{
  "norm": "layernorm",
  "init": "uniform",
  "init_std_o": 0.0,
  "init_std_up": 0.0442,
  "optimizer": "soap_variant",
  "learning_rate": 0.00727,
  "warmup_steps": 200,
  "decay_shape": "linear",
  "batch_tokens": 32768,
  "max_seq_len": 256,
  "z_loss": 0.0001,
  "train_tokens": 99190000
}
Each number is 128 + 24 x the weight over its row's rms, rounded and kept within 0 to 255. Layers, rows and columns count from 0. The size above them is the row's rms in percent of the matrix's.

# layer 3 attention output (transposed), 128x128, rms 0.166, rows 95, columns 0-127
size [112]
[[ 99  97 125 119 132 148 109 129 165  99 110 126  86  93 150 112 112 105 141 135 100 143 136 150 124 130 166 154 103 117 108 104 149 107 114 201 165 157 145 143 125 138 166 130 166 119 127  67 115 130 124 154 148 121 136 144 108 145 157 142 166 130 132 132 126 176 148 132 147 146  91  91 169 113 103 176 121 102 132 180 127  98 123 129 151 138 132 150 120  93 133 135 134 161 176 124 100  91 137 125 124 132 121 141 105  76 152 155 116 108 145 156 144 124 135 154 161  93 161 176 113 131 141 128 125 128 134 152]]
# layer 3 attention query, 128x128, rms 0.0886, rows 96-122, columns 0-127
size [ 91  97  93  94  97  89  82 100  96 101 101  99  96  94  98  93  98  90  86  88  90  93 103  89 105  93  97]
[[142 164 134 165 125 111 124 122  99 105 142 112 110 141 139 191  87 156 158 139 143 151 100 123 147 107 172 120  89 120 118 105 140 118 127 140 152 120 104 181 117  98  94 124 139 113 156 120 161 130 129 134 127  94 136 159 147 130 163 149 140 104  87 131 152 132 117 115 113  94 153 112 127 149 134 112 132 112  77  95 184 138  83 137 108 145 169 155 147 148  85 206 128 135 162 155 132 101 138 134 145 117 134 132 144 164 124 121 134 123 119 110 124  97  96 160 131 160 115 106 107 149  83 139 125 113 142 125]
 [128 130 157 123 128 116 128 135  78  86 153  94 120 131 106  99 122 140 153 137 132 174 119 103 156  97 118 159 129 149 156 135 106  78 138 132 142 154 137 162 125 131 108 137  95 127 117 140 155 139 161 119 109 160 145 159 193 119 156  78  95 160  97 139 108 135 116 110 110 105 124 151 131 167 106 133 119 118 120 116 105 147 155 158 151 124  76 126 159 101 127 137 140 103  75 170  93 121 157 123 145 138 117 114 121 124  91 156 150 117 171 102 163 160 135  93 132 139 136 112 124  97  80 128 124 157 101 140]
 [116 109 133 115 113 121 123  70 183 116 116 109 146 146 119 113 145 119 118  99 157  82 138 132 100 102 134 145 133 109 148 128 146 111 135 108  96 104 166 161 149 143 101 131 126  80 100 154  68  87 112 151 132 150 148 128 122 114 151 113 114 129 173 165 112 117 178 117 112 139 142 153 101 161 128 128 156 121 109 127 109 116 120  90 154 122 129 133 101 104 109 146 105  95 129 176 167 155  89 123 142 146  98 127 157 112  78 170  99 159  83 115 139 131 167 119 121 107 101 128 153 135 137 109 120 143 121 162]
 [120 180 121 175 120 137 118 150 109  99 115  88 171 128 101 129 142 137 125 110 138  86 107 139 144 100 139 122 118 138  97 170 142  97 132 113 167 128 110 142 113 125 105 120 134 164  90 173 127 147 111 159 143 100  95 127 123 120  90  95  82 162 125 115 122 124 123 135 144 113 123 141 106 189 156 153 110 117  68 130 141 122 145 123 113 132  74 121 129 157 104 117 146 153 135 107 131 112 187 122 145 153 126 116 107 135 148 148 159 205 105 122 143 114 155 127 152 155 122 155  98 148 109 146 142 134 134 145]
 [142 129 166 162 156 148 143 161 150  99  75 131  74 107 128 130 153 155 159  95 151 151 101 143 138 188 182 121 180 154 118 117 147 155 146 148 148 150 108 124 138 131 107 118 112 110 125 137 121 121  89 148 155 145 137 156 164 139 110 105 165 156 111 108 165 113 122 124 115 115 144 130 125 126 144 125 166 105 129 127 113 109 113 105 132 110 130 114 130 129 111  94  80  49 137 152 130 126 104 103 132 137  80 181 152 123 122 150 131 120 133 121 161 168 100 129 153 125  88 109 113 128 124 130 140 138 126 101]
 [117 153 113 128 150 116 150 139 133 114 102  54  89 165 150 130 195 102 111 133 101 119 103 146 114 129 108 159 118 161 140 104 148 139 152 122 141 126 154 140 121 108 147 122 120  88 181 101 137 151 171 147 113 100 186 101  86 129 122  98  93  89 131 117 155  72 127 147 163 106 140 147 114 119 113 137 141 120 128  71 142 121 161 171 113 113 141 114 129 112 117 105 123 128 126 130 135 118 111  95 121 121 159  93 125 141 166 160 117 134 125  84 125 168  85 114 102 132 140 133 149 140 138 140 132 135 134 132]
 [143 142 115 143 152  82  82 121 152 101 112 132 117 136 114 134 107 111 119 128 130 138 113 135 159 188 127 105 115 141 122 147 140 148 138 128 115 134 160  93 128  97 123  90 131 193  74  99 131 115 116 130  77 119 133 110  87  78 150 141 104 106 104  90 173 116 138 129 148 205 117 120 146 136 107 111 117 118 170 140 102 113 123 139  78 124 110 142 122 119 114 122 120 120 128 104 122 120 109 135 121 122 149 127 116 126 105  96 168 115 118 152 129 141 145 175 115 108 167 180 149  91 122 106 135  91 148 114]
 [128 153  97 107 126 103 137 115 157  93  97 125 132  70 110 111 135 120 170 109 130 125 138 138 122  99 106 163  98 145 166  89 125 106 112 142 140 133 113 171 124  93 137 164 146 145 124 123 136 121 104 158 104 130 110  91 127 174  69 126 147 192  96 100 119 145 106 173 139 140 124 127 130 108 138 142 131 123 141 130 142  85 108 147 158 137 128 136  94 115 143 116 134 104 142  94 124 145 150 147 134 145 133 132  74 110  98 154 126 103 133 127 132 153 144 102 161 149 118 144 104 101 111  92 172  78 182 112]
 [ 92 151 110 117 143 130  96 136 166 155 125 139 121 155  84 102 113 125  94 171 140 136 110 110 119  87 148 111 195 159 156 142 128 117 134 133  96 140 135 135 134 134  99 150 124 144 108 103 128 138 120  93 128 152 166 167  96 142 151  57  91 110 124 133 122 130 131 120 108 127 127 116 129 115 102 133 168 153 153 122 117 109 127 113 140 179 122 124 166 118 152 101 144 118 158 105 114 137  73 123 132 137 165 109 131  77 124 141 111 137 135 147  91  76 128 117 181 154 100 144 111  98 139 117 114 126 123 175]
 [109 157 151 155 121 135  99 140 111 170 148 160 121 135 109 121 128 130 133  92 110  98 134 150 146 130 130 145 134 107 119 131 134 130 138 146 149  92 139 132 134 156 135  79 182 161 130 103 137 131 129 106 162 132 149 131 166 148  93 108 160 108  97  91 107  80 115 102 107 121 122 135 121  78  93  96 104 127 108 126  71 165 100 131 148 134 115 147 118 153 126 110 125 153 128 150 151 145 132 162 101 146  68 175  92 130 117 125 123 115 163 127 104 124 131 122 174 199 133 152 128 144 102 159 160 152 138 142]
 [142 140 127 152 135 162 105 137 128 174 138 112 139 118 125  68  73 105 137 114 138 159 113 113 111 160  85 131 153 111 119 128  95 177 137 123 128  84 121 118 124 148  93 120 121 137 108  87 110 153 156 123 123 122 103 124 134 156 103 111 185 146 149 193 143  90 124 132 123  91 123 126 136 154  99 141 142 142 163 103 138 127 128 163 149 179 130 165 140 108 142 133 148 142 139 127 161 131 131 117 178 138 145  83 104 172 116 132 145 136 131  81  81 120 110 118 102 145 167 122 143 137 119 151 126 153 140 142]
 [130 120 126 119 137 101  80 168 139 136 100 112 130 124 148 112 150  86 160 143  74 149  99 115 135 148 164 170  82 161 114 155 120 135 127 137 127 124 107 117 161 155 127 157 148 163  85 117  96 141 122 148 115 107 123 116 105 140 159  71 140  77 136 112 160 116 157  89 112 148 125 164 125 121 159 163 157 153 127 131 128 125 129  79 147  94 129 134 129 131 135 139 138 108 115 118 162  95 122 146 118 155 140 179 142 107 120 129 106 114 140 166 112  88  89 143  99  89  95 104 106  87 140 107 129 129 105 139]
 [108 132 114 112 131 139 108 151 134 127 135 151 105 125 164 127 108 136 117  87 134 119 137 104  73 166 157 122 160 123 159 103 111 114 149 119 137 167 136  97 134 110 123 126 132 141 140 137 137 128 132 145  82 141 108 186 152 131 105 134  49 105 134 151 141 116 114 148 174 162 115 133 154 106  60 127 111 117 144 124 167 116  97 120 116 148 129 181 127 108 106  98 134 144 133 116 109 155 150 108 107  99 170 134 114 132 108 132 125 118 145 126 108 150  86 128 101 186 168 132 133 110  85  97 112 150  99 152]
 [153 121 122 153  89 103 108 142 125  95 154 131  82 113  99 189 131 112 115 123 121 168 134 153 101 107 149 130 133 133 123 132 162 158 109  96 119 138 122 149 154 153 115 140 119 112 139 155  90 144  83  82 129 137 138 135 102  96 114 153 131 174  86  96 122 126 171 168  87 138  94  91 149 132  94 133 158 164 153  93 143 165 130 147 165  94 173 144 140  96  94  98 148 157 112 117 116 111  88 100 138 138 129 112 163  96 111 107 159 116 111 137 145 153 130 106 130 149 137 139 126 148 133 124 109 137 146 129]
 [171 100 106 120 130 115 103 145 149 149 132  78 171 118 120 126 128 147 159 130 138 142 138  77 128  83 103 117  84 131 132 163 168 175 123 130 120 146 116 123 134 124  99 151 129  99 118 116 122 106 122 166 137 147 118 156 162 108  88  97 171 112  95 162 138 115 174 119  93 101 125 130 130 144 109 108  85 149  96 137 121 123 132 136 165 137 165  88 149 120 137  95 122 133 133 121 163 142 111 122 129 150 130 163 141 117 129 126 147 119  89  96 118  69 168 109 111 114 104  81  97 154 166 143 103 149 132 126]
 [ 89 141 137 150 113  89 109  92 181 131 117 111 122 144 143 115 133  73  91 135 100 126 142 136 162 149 122  97 131 144 148 167 133 142 105 152 147  49 161 129  84 153 106 168 164 142 158 105 130 126 126 156 119 151 118 104 115 109  99 115 140 130 149 113 142 140 162 130 109  97 161 156 147 141 142 142 108 102 138 133 140 158  90 137 124 137 135 109 156 119  89 127 148 145 155 120 117 143 121  80 127 116 148 128 147 120  88 151 155 123 114  78  98 138 130 166  93 134 129 119 125 148 155 144 110 118 123  63]
 [111 134 163 116 143 164 165  98  86 140 123  95 104 163 148 124 144 111 121 127 121  90  97 128 104 138 184 122 138 110 157  77 157 122  61 102 168 128 119 162  98 118 139 163 119 127 114 104 140 139 113 123 138 124 122 145  91 101 138 130 155 152 122 179 171  94 167 137 156 111 130 155 143 127 116 164 113 132 115  87 140 128 150 132 115 116 140 132 125 127 135 127 146 161 177 114 166 159 151 115 101 118  96 124  99 132 170  81 120 106 128 123 167 115 154 161 116 118 149 147 146  93 107 123 105 116 123 135]
 [104 148 119  95 103 119 149 112 119 107 137 168 115 143 109 148 131 143 104 121  93 149 158 124 132 146 112 129 128 129  94 127  96 101 153 154 188 155 123 126 112 123 112 176 159 112 153 127 102 148  95 131 131 140  92 144 144  88 137 139 113 139 183  92 124 139 133 140  99 140  97 154 101 149 136 162 171 129 105 120 125 112 111 149  79 171 152 130 113 104  85 123 115  78 177 113 104 136 109 153 154 107  94 116 145 139 141 120  99 141 157 154 163  76  83 146 101 113 143 140 121 107 131 136 107 117 151 157]
 [ 91 106 143 124 158 133 141 165 169 133 157 148 157 132 161 141 119 133 118 119 134 129 136 149 142 119 101 130  96 146 125 117 103  98 103 137  92 120 169  98 129 171 139 130 112 132 107 131 126 131 149 120  99  86 129 119 100 121 117 138 114 157 126 132 128  99  55 151 139 111 124 112 114 160  99 100 125 139 129 146 124 150 127  65 124 163 179 165  93 133 166 153 107 141 159 118 136 116 168 100 186 130 130 115  87 167 142 129 117 140 158 136 191 165 118 136 126  90 165 120 104 140 131 136 121 114 158 126]
 [138 116  67 108 127 163 163 113 135 108  94 126 148 123 135  95 141 166 144  95 138 131 141 152 159 102 120 115 105 119 143 159 141 150 108 136 121 190 147 149 125 140  85 170 107 152 160 104 142 134 135 109 160 118 144 130 100 128 114 143 116 114 147 164 114 132 118 176 119 131 154 117 126 128  97 113 175  94  84  81 135 123  77 154  93 123 144 114 102 134 173 131 103 143 144 117 100 120 121 153 124 159 103 105 100 124 124 141 153 160 112 162 160 122 127  97 152 107 132 104 115 126 114 146 182 158 105 158]
 [140 120 134 146 115 119 183 153 159 165 132 131 146 107 126 193 108 141 131 157 125 133  96 129  94 139 122 134 116 154 127 157  74 130 154  78 112 122 136  69 128 100 174 105 164 115 131 111  92 150 138 146 132 126 126 124 156 125 141 146 177 105 108 149 154 183 115 114  94  96 127 132  96 121  75 130 138 123 121 140 146 130 128 126 127 134  94 142 112 168  89 132 126 114 138 125 111 160 131 144 150  92 146 116 104 113 118  90 114 161 144  97 109 131 134 162 157  99 134  95 121 113 109  92 111 161 164 101]
 [126 139 100 157 123 137 137 103 146  91 113 117 121 151 141 122 148 131 124 122 145 172 133 126  96 123 131 126 125  93 121 125 172 114 149 147 204  94 151  77 123 134 110 130 133 141 118 116  95  95 134 101 124 127 156 147 128 129 130 203 160  97 112 118 162  90 131 134  94 162 151 104 142 104 133 150 138 141  92 168 149 133 124 101 143 110  93 111 192  98 155 151  95 100  96 109 102 137 143 125 143 161 172 140 137 119 122 138 134 144 120 155 146 130 103  95 143 131 147  96 105 123 132 118 126  93 121 179]
 [163 123 164  88 152 158 110 110 147 101 140 155 121 104 128 111 151 145  66 135 122 145 107 145 136 143 114 125 135 153 105 139 186 163 119 125 137  93 122 168  98  76 111  98 119 108 119 141 135 141 126 130 115 136 124 120  85 128 144 103 144 145 145 128 140 129 153  92 117 123 133 106 158 147 112 100 152 128 124 166 124 207  92 118 119 111 156 163 125 112 155 100 124 155 142 151  90 141 126 128 150 107 138 143 121 131 119 111 110 134  52 129 118 160 177 116 123 131 137 135  88 144 108 129 180 153 134 149]
 [142  95 177  93 161 129  91 174 132 123 122 137 108 153 120 121 141 143 119 114  98 112 148 137 100  82 115 125 134 114 133 155 135 117 154 144 174 134 152 149 120 152 134 161 151 119  89 110  95  92 128 129 155 123 108 119 123 158 153 175 138 137 109 124 126 142 140 100 117 139 130 122  96 103 145 106  84 125 136  79  85 110 139 127 111 171 127 141 114  91 113 135 135 187 148 112 114 119 162  95 137  88 106 125 145 107 192 161 116  98 160 123 123 133 128 140 133 153 124 117 151 143  77  89 132 168 105 152]
 [115 138 117 189 142 134 132 115 157 164 126 131 136 159 122 117  47 132 171 153 161 147 131  83 105 127 142 123  93  85 140  69 101 160 144 142 111 125 127 120 124  99 120 114 151 100 137 129  98  80 127 135 158 135 166 122 121 109 127 140 129 155 148 117 104 106 127  91 120 114  97 101 169 168 141 131 118 130 128 116 146 120 138 119 129 144 110 118 150 114 125 140 107 135 118 115 103 119 117 118 124  58  77 141  89  99 139 137 114 122 114 130 137 147 170 117 105 128 155 169 173 115 109 182 126 135 135 139]
 [123 110 138  90  77 105 174 143  95 151 143 125 148 169 128 135 184 154 121 122 107 142 155 163 162 149 111 137 169 152 136  90 123 126 119 135 144 181 151  90 148  94 169 121 155 173 150 115 161 114 150  94 121 128 148 128 124 152 101 105 108 192 113 125  80 115 157 106 137 109 127 106 141 167 124 110 127 126 129 146 135 137 146 102 141 157 117 104  95 115 141 121 141 119 119  99 126 121 138 137 144 132  97 183 127 117 167 133 120 105  88  85 141 120 142 112 125 146 102 106 115 156 101 126 103 147 134 152]
 [158 121 128 150 117 141 158 169 133 118 112 125 155 152 125 168 114  99 185 155 136 101 147 128  79 109 145 104 124 160  99 137 120 125 145 145 137 103 163 145  99 143 114 117 141 110 166 104 142  89 153 146 116 131 115  78 147 124 133 108 119 128 115 178  73 124 154 140 114  97  85 147 112  97 124 133 126 138 180 142 107 128 103 125 103 174 134 174 100 162 141  87 137 115 132 122 151 111 123 134  98 167 130 137 113 187 114 111 130 104 166 135 129 123 172 119 106 155 122 107 155  84 118 129 107 107 124 122]]
# layer 3 attention key, 128x128, rms 0.0876, rows 96-121, columns 0-127
size [ 96  96  94  92 103  91  89  94 106 101  98 102  98  94 100  98 102  94  90  88  89  89 102  91  95  93]
[[116 147 100 170  98 103 153 115  94 105 157 150 126 115 118 142 121 183 151 103 121 151 148 140 142 131 150 110 148 189 141  90 119 142 119 135 185 117 111 129 129 160 155 126 141 117 142  92 112 146 140 130 176 141 176 160 110 151 121 129 155 113 104 138 152 108 130 112 116 116  75 116 128 134  78 132 142 139 102 149 175 119 122 110 103 150 124 133 126 152 173  89 131 125 156 169 147 131 147  96 142 120 110  89 131 113  96 127 150  85 137 130 102 125 104 109 133 102 123 128  86 184 147 148 131  93 121 107]
 [154 150 112 106 133 160 114  96 139 159 107 108 105 133 110 168 152 112 116 103 116  91 152 112 135 160 128 106 132 128 118 160 105  98  94 139 137 127 152 169 140 154 131  93 122 125  82 131 128 183 163 153 142 147 120 131 166  90 142 165 105 174 177 178 116 108 108 115 166 128 114 138 117 129 117 132 151 131 114 119 108 170  91 142 138 113 125  99 131  93 128  95 149 107 162  91 113 149 139 140 129 162  79 104 143 113 156 127 133 126 139 103 135 143 143 119 131 116 106 130 119 168 179 193 144 113 124 129]
 [124 129 131 129 109 163 156 158 182 123 103  96 120 145 116 159 139 163 116 106 131 116 131 111 176  71 120 122 128 107 138 159 149 150  88 162 168 150 139 121 125 145 122 157 171 170 158 109 126 130 104 148 118 139 144 104 181 145  89  86  90 152 123  93 116 134 151 119 124 109 136 151 140 143 132 152  97 125 124  94 108 141 105 134 121 111 152 133  95  99 160 144 159 141 121 129 154 147 117 122 138 101  97 108 117 119  96  86  69 145 139 142 153 157 156 127 127  90 110 115 125 137 136 120 121 190 136 161]
 [136 160 118 163 137 125 136 130  76 163 151 120 116 104  98  93 117 157 157 113  71 122 157 107  91 155 101 122 152 122 112 168 135 111  93 140 141 101 107 109 145  91 115 114 117 131 119 156 130 100 116 129 112 169 130  87 176 144 114 112 110 179 157 140 148 107 133 131 112 147 123 138 108 101 164 159 151 131 147 121 146 123  85 131 131  76 114 137 111 155 163 103 132 114 123 156 160 122 147 124 128 124 143 127 152 102 118 117 120 124 151 115 103 145  88  64 143 180 138 106 154 171 130 120 154 148 159 108]
 [143 154 180 111 158 118 141  72 112 152  99 168 116 163 123 134 162 158 127 139 133 122 148 112 132 122 139 154 138 144 157 113 124 125  96 144 149 167 119 175 163 123 102 138 115  84 120 157 111 128 135 119 113 128 125 145 114  95 133 129 114 132 130 156 152  97 150 123 137  80 130 155 103 124  92 141 147 115 104 124 105 134  78 124 130 131 145 115 138 105 139  95 137 122 124 115 143 104 123 114 144 182 155 145 118 152 116  51  59 182 122 143 147  92 134 151 130 127 134 150 111 138 111  83 117  91 143 152]
 [124  96 110 117 122 118 101 110 119 140 118 141 162 143 103 123 155 107 137  69 134 143 159 114 147 113 121 101 160  85  96 136 133 130 105 102 101 119 126 118 150 144 147 128 144 165 112 147 179 126 115 136 145 148  92 144 118  92 100 147 161 139  89 146 126 187  96 120 163 137 142 112  92 118  99 158 151 122 122 124 161 116  76 178 104 127 162  95 109 143 144 135 127 128 137 125 128 112 127 147 103  87  72 147 101 170 150 130  92 117 146 164 158 115 133 139 127 110 124 167  89 121 131 135 144 161  83 137]
 [129 114 159 130 140 115  95 135 148 133 159 130 129 150 136 138 100 152  87 174 124 122  89 123 151 165 119 134 154 111 137 129  94 125 138 102 140 129 101 142 112 168  92 150  79 100  87 100 115 115 148 132 136  85  94 172 179 122 191 134 127 141 104 128 141 154 121 173 140 118 122  81 140 144 135 111 114 149 139 142 106 131 131 113 132  90 145 151 151 114 128 152 122 112 114 125 167 158 143 148 151  82 124 119 121 160 136 115 133 127 121 151 150  79  92 112 122 120 174 169 136 103 147  92 142 103 177 145]
 [125 152 102 139  87  83 175 166  95 113 142 194 164 165 103 123 149  82 144 183  80 138 137 122 114 122 113 151 148 105 133 147 133 146 122 121 150 132 109 181 148 108  98 121 130 127 108 116 126 109 139 133  91  72 135 110 112 107 106 188 138 122 106 139  95 166 144 132 141 111 156 136 128 114 125  86 149 161 153 103 130 155 123 136 164 100 148 131 154  98 144 156 158 123  78 114 151 128 121 140 109 104 166 125 130 114 120 131 130  85 123  99 124 113 110 112 143 141 130 109 100 114 113 144 123 116 124 115]
 [124 138 125 121 150 117 117 149 144 114 162 100 125 149 163 163 158 158 100 126 123 107 140  83 142 159 137 133 146 143 154 160  88  98 117 146 101 105  96 158 114 142 114 113 137 160 125 148 134 124 122  94 112 144 142 120  85 118 155  99 134  95 140 161 122 116 136 177 143 121 135  98 121 130  88 132 143 145 120 143  79 124 109 147 116 115 148 109  82  86 160  96 141 115 155 121 148 131  93 152 108 144 128  66 136 133 144 175 130 140  70 113 112 113 139 167 180  74 100 136 135 114 131 104 169 118 138 122]
 [ 85  88 140 137 108 145 158 120  86 146 151  90 138 108 132 153 138 132 123 100 152 170  77 150  98 144 137 166 155 125 100  81 144 152 100 182 127 150  92 134 134 144 162 101 151 132 100 140 175 135 152 116 129 104 123 149 162  87 109 138 129 121 129 154 170  95 131 125 106 144 134 124 124 112 112 101 115 137 136 134 100 164 133 124 146 109 135 120 125 101 159  66 102 145 151  97 125  91  99 122 139 157 126 144  96 135 115 151 156 156 120  94 149 155 143  81 168 139 128 142 138 139 117 121 135 126 175 123]
 [109  71 184 108  80 104 138 142 158 151 180  64 112  98 110 139 154 123 113 141 143 134 131  99 139 110 140 148 142 128 141 127 120 114 214 151  86 122  88 108 170 124 138 151 155  91 125 103 124 110 150 106 129 134 141 140  86 110 107 126 120 145 142 128 154 101 132 118 110 139 134 133 157 109  94 137 107 178 121 126 140 100 174 111 158 100  94 109 134 162 147 172 136 116 146 132 108 118 112 141 140 111 119 138 155 145 148 114 158 158 114 128  97 124 151 124 154 118 120 163 108 121 145 134 121 132 122 106]
 [115 148 162 110 103 115 110 151 130 109 115 132 146 102 158 109 117 114 129  97 114 101 132 125 142 127 155 113 131 114 105  93  80 133 104 122  95 152 156 133 123 130 123 154 181 114  86 121 105 127 122 114 144 162 138  90 160 121 128 109 135  70 133 175 128 154 154 135 112 124 123 172 124 109 103 102 117  90  96  91  80 101 123 122 107 120 143 122 169 138 121 136 166 167 124 116 139 128 103 111 117 163 112 137 116 119 117  88 146 147 101 160 134  94 109 179  97 136 114 110 142 105 136  90 106 129 182 188]
 [110 133 134  86 152 152 123 148  98 152 153 154 123 137 102 146 140 118 147 165 119  97 107 118 117 168 154 158 116 128 104  89 162 120 158 104 129 107 122 124 158  86 142  86 127 140 111 127 122 141 157 138 112 143 106 134  66 142 172 102 100 143 159 143 100 111 122 127 131 142  97 188 153 159 137 133 152  81 150 157 150 108 131 117 119 120 151 130 117 153 121 152 162 156 104 131 139 115 182 139  98  96 105 148 140 141 117 182 117 152 108  87 120 147 124 101  94 108 112 113 101  73 119 124 151 151 131 117]
 [108 146 160 122 128 144 101 155 121 128 128 109 142 127 137 167  90 125 140 196 130 148 133 209 138 122 113 115 103 128 149 107  87 108 138 123 141 111 140 105 157 152 132 148 116 118  93 146 113 181 143 156  99 136  90 103 144 128 127  91 162 147 127 123 125 144  85 155 136 134 100  92 118  92 138 111 150 141 120 105 130 141 134 134 114 153 175  92 111  80 108 154 141 112 108 117 142 127 136  96 103 109 157 123 127 114 105 149 117  96 174 115  79 135 135 115 129 139 135  86 166 112 135 149 139 142  74 151]
 [127  89 169 159 100 139 108 155 153 112 112 134 133 138 135 104 103 112 154  96 100 148 101 101 109  70 127 118 103 183 172 147 108 176 116 179 118  93 116 131 108 137 160 170 145 121 162 134  73 136  90 133  99 135 135 132 149 137 115  90 121 110  88 137 144 110 166 179 121 150 122 141 127 123  98 157 134 108 114 123 121 140 134 124 142 141 112 110 138 136 121 135 141  87 111  76 100 164 170 148 111 158 151  95 138  94 140 117 111 110 147 116 144 134 140 117 143  94 135 157 161 126 128  91 121 130 119 128]
 [137 115 161 111 144 115 118 149 165 127 110 146 124 122 157 121 118 161 136 149 156 155  91  95  94 119 113 159 112 121 119 132 137 172 143  91 100 128 163 143 119  89 133 140 112 136 137 138 166 170 156 133 116 146 117 142 142 107 125 160 121 107 100 125 116 123 153 140 122 142 131 146 118  80  71  74 140 150 129 123 158 118  92 112 115 110  84 150 120 152 161 179 114 121 101 166 197 151 149 146 130  94 127 138 125 150 149 161 138 154 173 118 103 130 114 145 140 134  76 100 127 168 134  88 132 105 139 136]
 [121 106 132 162 113 173 131 149 117 115 135 149 156 110 127 138 136 142 105 128 105 138 107 118 139 128 158 106 105 111 106 102 129 126 154 146 170 123 117 110 115  96 140 153 124 162 123 141  98 106 114 154 122 135 121 153 138 136 125 108 118 135 147 116 177 152 200 141 140  52 119 116 128 126 102  95 142 119 129 183 126 137  94 129  87 119 124 123 115 131 147 107 128 178 128 145 100 161 146 152 129 131 152 142 106 122  99 120 148  93 121 111 156 138 156 134 107 164 158 134 140 123 130 194 122 136  37 104]
 [176 121  96 116 149 113 138 149 131  97 171 146 148 117  90 164 127 165 166 157 127 129 129 111 109 129 115 166 112 121 178 139 110  96 132 130 151 156 139 161 119 136 136  98 139 134 122 106 118 135  97 124 140 129 132 130 119 128 161 136  87 147  90 165 105 112 108 159 171 122 143 151 106 117 151 116  81 131 127  98 141 143 132 130  67 114 156 112 123 112 125 116  99 134 159 155 167 103 106 121 161  79 154 153 181 134 118  82 149 156 132 140 105 159  96 128  84 133 103 137 141 107 115 136  76 112 114 135]
 [114 123 149  90 109 160 133 148 133 133 132 112 139 155 141 117 112 109 141 165 131  85 143  76 118 136 129 111 139  68 135  82 138  94  94  86 154 129  90 106 119 134 118 110 128 110 134 152 161 110 137  97  86 100 154 128 158 142 109 121 118 134 137 110 136 138 136  94 115 106 120 103 135 112 132 119 130 151 129  95 171 140 173  94 133  99 140 157 119 138  81 127 139 166 109 173 107 156 144 122 158 166  93 125 157 133 109 133 114  61 150 154 143 179 120 118 102 153 111 156 112 138 116 140 103 137  96 101]
 [114 130 104 153 140 100 150 148 120 160 140 117 120 140 117 123 114  91 135 123 120 117 121 154 128 104  91 112 153 105 135  90 154  75  56 160 132  68 138 157 177 140 147 110  92 170 122 109 140 123 110 154 126 127 169 153 110 182 109 104 111 125 146 152 136 140 116 117 148 141 149 127 155 135 129 104 112 174 117 115 107  95 106 138  59 123 129 135 134 168 151 142 155 123 100  79 122 176 130 155  98 146 135 139 142 115 136 116 124 141 157 132 116 108  80 117 111 118 130 145 146 110 115 148 144 119  97 147]
 [ 99 133 128  55 147 108 154 126 158 138 144 107 130 114 170  60 122 135 109 177 104 156 116 101  95 172 132 131 114 132 112 142 160 108 188 144 156 153 139 131 150 161 126 131 141 112 130  83 145  94 164 136 117 132 125 149  95 136 151 123 154  94 138 124 142  85 151 149 132 122 111 136 110 127 121 114 127 102 106 128 139 131 137 131 125 132 131 141 113 139  91 151  97  65 138 151 122 139 154 131 108 113 141 164 120 133 130 129 140 139  90 125 150 142 114  95 129 121  89 134 132 156  77 179  91 132 168 148]
 [175 119 193 149 113 107 156  97 118  90 145 160 113 138 118 166 122 112  95  83 121 138 129 152 132 135 140 140 102 112 132  72 110  95 139  83 112 146 159 164 183 134 134 125 143 129 123 108 117 103 136 178  60 114 139 106 126 102 162 147 178 142 120 109 147 122 104 108  94 129 126 163 107 108 156 161 112 154 175 121  88 145 136 164 104 126 117 116 133 153 107 127 129 104 156 142 106 148 136 105 117 151 114 117 128 108 146 118 111 111 124 129 107  96 125 124  92 117 141 156 149 142 140 112 129 110 162 152]
 [132 158 160 105  81  99 133 158  91 119  98 141 151 136 139 140  80 158 112 150 153 120 169 180 115 109 147 163 119 133 106 106 141 115 128 120  86 137 103 106 125 153 120 136  72 142 163 158  81 138 125 109 109 165 142 157 132 152 102 151 130 122 112 150 134 143 137 106  97 124 129  96 148 132 101 123 103 166  94 137  93 103 130 174 150 118 163 130  94 140 127 158 139 143 154 147 113 101 112 147 132 108 141 126 149  74 143 123 121 134 149 108 118 140 152 105 137 121 130 118 110 130  81 168 187 141 161 141]
 [186 102 104 133 136 146 130 108 110 144 135  93 158 124 120 128  90 136 150 136 119 113 161 167 120 107 103 106 108 110 131 146 124 168 118 142 170 136 153 117 119 121 118 100 133 185 101 194  93 149 148 126 119 110 119 172 101 126 114  95 136 107 202 149 138 146 190  99 148 167 105 105  77 127 129 126  98 145 154 115 134 126 116 139 141 102 125 100 141 162  99 139 134 144 125 132 107 116 120  86 122  98  88 152 113 149 112 159 137 145 130 129 181 121 144 149 118 125 143 109 139 128 143 113 102 121 118 144]
 [149 134 110 132 116 147 119 125 135 174 157 178 102 109 117 198 133 142 125 121 173 133 133  94  68  85 133 114 145 150  85 103 150 120 122 112 147 128 105  94 125 116 127 145 106 142 155 133  90 122 103 145 137 130 121 116  85 138 124 126 155 147 178 126 107 101 144 112 134 136 115  91 154 133  86 146 131 149 111 103 140 113 138 103 152 155  91 132 126 122 134 128 118 163  72 121 142 124 124  88 143 109 133 114 110  86 150 119 129 138 102 150 161 113 146 100 123 121 128 131 168 142  86 115  60 134 113  84]
 [147 163 125 156 110 150 147 159 104 183 131 109 129 133 114 132 135  92 186 123 142 137 138 114  93 109 135 105 123  71  99 144 155 144 145 124 111 124 118 147 105 110  90  90 129 153 111 119 108 125  86 114 180  97 149 196 112 128 115 144 109 154 189 135 129 114 137 118 116 147 116 128 131 150 115 166 152 130 127 112 149 146 136 153  91 120 132 134 110 121 125 108 159 121 160  76 107 140 112 131 147 116 151 161 101 131 128 137  92  84 129 122  77 164 152 135 128 146 126 139 158 124 115 156 142  73 132 134]]